config.toml
n_kv_head = 4
vocab_size = 8192
activation = "gelu"
norm_eps = 1e-06
positions = "alibi"
attn_scale = 0.125
bias = "all"
parallel_block = false
init_std_o = 0.00402
lr_mult_o = 2.0
schedule = "wsd"
decay_fraction = 0.607
final_lr_fraction = 0.0
seq_len = 384
dataset = "wikipedia_en"
Each number is 128 + 32 x the weight over its row's rms, rounded and kept within 0 to 255. Layers, rows and columns count from 0. The size above them is the row's rms in percent of the matrix's.

# layer 9 MLP down (transposed), 640x320, rms 0.197, rows 57-60, columns 160-319
size [ 90  91 103  95]
[[106 139 159 143  85 106 124 124 148 142 120 182 117 121 154 136 139 132 143 117  57 107 145 113 104 105 147 142 174 124 149 133  92 194 182 124 188  79 111 117 106 118  89 130 145 103 199 172 128  98  71 119 159 152  46 183 101 120 124 118 115 128 118 126  95 107 147 184 165  83 174  99 115  91 155 133 159  90 113 101 159 128 123 110 127 183 146 107  89 113 138 156 189 129 125 138 101 137 132 153 118  98 149 148 120 127 128 132  93 135 167 224 184 152 102 101  97  66 117  88  98 128  68  86 133 106 180  82  95 132 102 179 120 133 149 105  79 146 129 188  81 129 195 145 137 154 174 119 119 136 124 148 130 121  61 204 116 149 168  79]
 [110 108 128 134  76 134 188 119 166 164 106  92 111  74 140 175 120 137 133 136 133 151 131  23 157 130 130 179 131 122 162 121 146 139  99 127 134 119 137 106  76 106 132 140 160 156 117 139 119 138 133 147 139 104 206 116 175  97 169 151 135 121 130 146 128 124 148 104 143 126 141  76 165 161  79 100  95 191 139 135 119 143 128 113  90 151 112 156 111 144 102 114 126 140 137 129 103 157 163  69 195  95 112 138  89 103 124  68 142 203 166 134 103 147 163 126 136 184 129 178 166  85 124 120  73 125 127 123 159 123 121 172 118 161 175  79 121 111 148 158  80 152  77 147 156 132  90 104 113 176 127 123  80 105 133 115 145 153 140 114]
 [119 127  88 147 165 130  82 129 187 112 109 119 131 143 130 218 146 144 183  93 176 119 210  81  99 118  94  78 142 120  73 128 148 121 113 100 132 111 114 120 110 165 142 129 156 137 107 107  98  99  94 164  95 171 108 170 153  85 151 128 157 116 107 150 107 109 152 198 179 157 212 118 115 126 134 106 146  99 134 111  44 109  74 132 134 118 116  93 175  95 169 165 102  91 118 124  95 141 130 129 172  91 197 126  97 112 173 148 119 163 120 156 135 117 184  80 126  95 101 160  99 129 116 149 130 158 117 204 160 111 181 164  88 108 166 156 141  98 147  67 120  68  92 102 102  86 142 106  94 128 165 127 125 144 162 112 165 113 112  63]
 [154 142 115  53 124 168 158 150 128 133 138 129 115 186 132 116 104 137 121 128 115 162 175 114 116 136  62 128 173 152 120 135 119 131 114 115  98  81  72 124 167 136  82 169 103 206 129 170 136 101 140  75 152 122 156 169  55 130 176 169 138 112 138 202  99 147 167 123 102 149 126 126 114 147 145  86  72 131 140 132 125 121 171 104 121 112 125 152 155 126 150 116 134 112 126 159 147 123 117 118 173 194 105 126 114 119  63 117  70 114 111 126 148 197 105 132 132  92 144 108 126 191 122 125 125  69 167 176  74 118  99 120 166 141 152 133  65 137  76 109  78  74 102 150  72  97 150 105 205 120 158 147  98 163 179 110 106  91 136 109]]
# layer 9 MLP up, 640x320, rms 0.172, rows 58-61, columns 160-319
size [ 92 104  99 101]
[[165  92 138 170  79 110  65 136 108  85 123 110 131 123 136 162 118 178 170 164 138 107  91 137 130 182 125  87 115 126 104 188 137  97  84 169 130 105  88 150 159 169 142 170 110 123 122 120 136 125 173  86 169 110  86 181 182 137  88 122 150 169 109  96 113 122 184 132 156 143  83 132 101 109 168 143 163 184 128 108  99 147 134  90 123 127  91  66 151 163  98  98 137  98  79 146 167 115 130 164  80 124 105 174 120 138 132 183 172  84 116 117 121 110 151 103 158 111 121 107  92 148 166 113 141  89 129 147 152 153  97 106 139 140  85 202  97 129 189 163 255  46 114 161 163  58  86 127 129 118 180 115 136 132 123 126 140 125 127 133]
 [ 72 130 151 162 105 118 104 136 140 127 126  99 139 166  70  72 118  63 141 157 140 127 145 127 132 152  58 169 164 145 129 153  82 154 148 114  82 121 149 155 125 167 174 145 123 145 131 138 110 113 121  85 166 178 120  98 144 147 105 106 137 114  94 212 123 157  54 108 139 104 150 148 138 144 109 114 140 112 151 147  42  95 131 146 112  79 133 124 129 135 126 160 134 151 152 130 197  80 162 188 177 152 122  93 122 104 185 119 159 118 129 109 110 138 159 173 157 137 109 131 125 141 179 153  90 142  48 141 121 117  54 120 116 169 108 139 141 165  96 142 151 160 135  87 137 159  91 145  63 158 138  25 164  55 188 172 169  83 112  94]
 [169 102 119 148 138 147 120 116  99 108 102 170 126  65 125  97 117 107 143 145 198 104 171 119 103 115 151 120  96 112  81  53  97 154 142 121 116 166 131 118 136 141 117  95  56 126 108 115 121 174 131 135 158 123 132 123 196  87 127 130 134 121 139 113 119 161 146 164 199 140 172 143 143 114  83 139 140 150 110 120 153 117  75 137 118 147  71 136 108 160 151 146 139 102 125 156 116 120 162 164 129  91 145  73 162 141 102 145 138  79 179 114 100 124 138 117  59 127 115 156  82 153 115  98 118 141 121 122 140 155 179 121  95 176 168 101 145 105  81 120 139  53 155 126  72 139 105 148  96 168 108 110 149 103  91 180 114 118 113 134]
 [138 136 107 134  78  90 128 122  98  93 152  80 144 128 109 133 130 110 145 134  77  54 126 110 130 120 151 129 138 140 123 120 148 195 109 137  87 212 167 128 165 161 157 195  72 122  97 127 132 143 133  90  85 164 176 132  94 104 116 111  98 168 144 155  75 103 106 176  80 115 172 151 186 131 129  86  75 124 186 106 110 116 109 144 141  94  52 181 148 103 108 121 126 164 174 165  79 105 124  85  98 133 135 150 123 167 209 124 149 140 139  88 178 149 110  92  92 200 114 123  50 181 150 111 132  87 148 168  80 143  55  98  78 133 203 108  91 125 113 160 190 135 111 113 128 101 131 101 172 112 148 140 129 122 147 101 153 150 169 159]]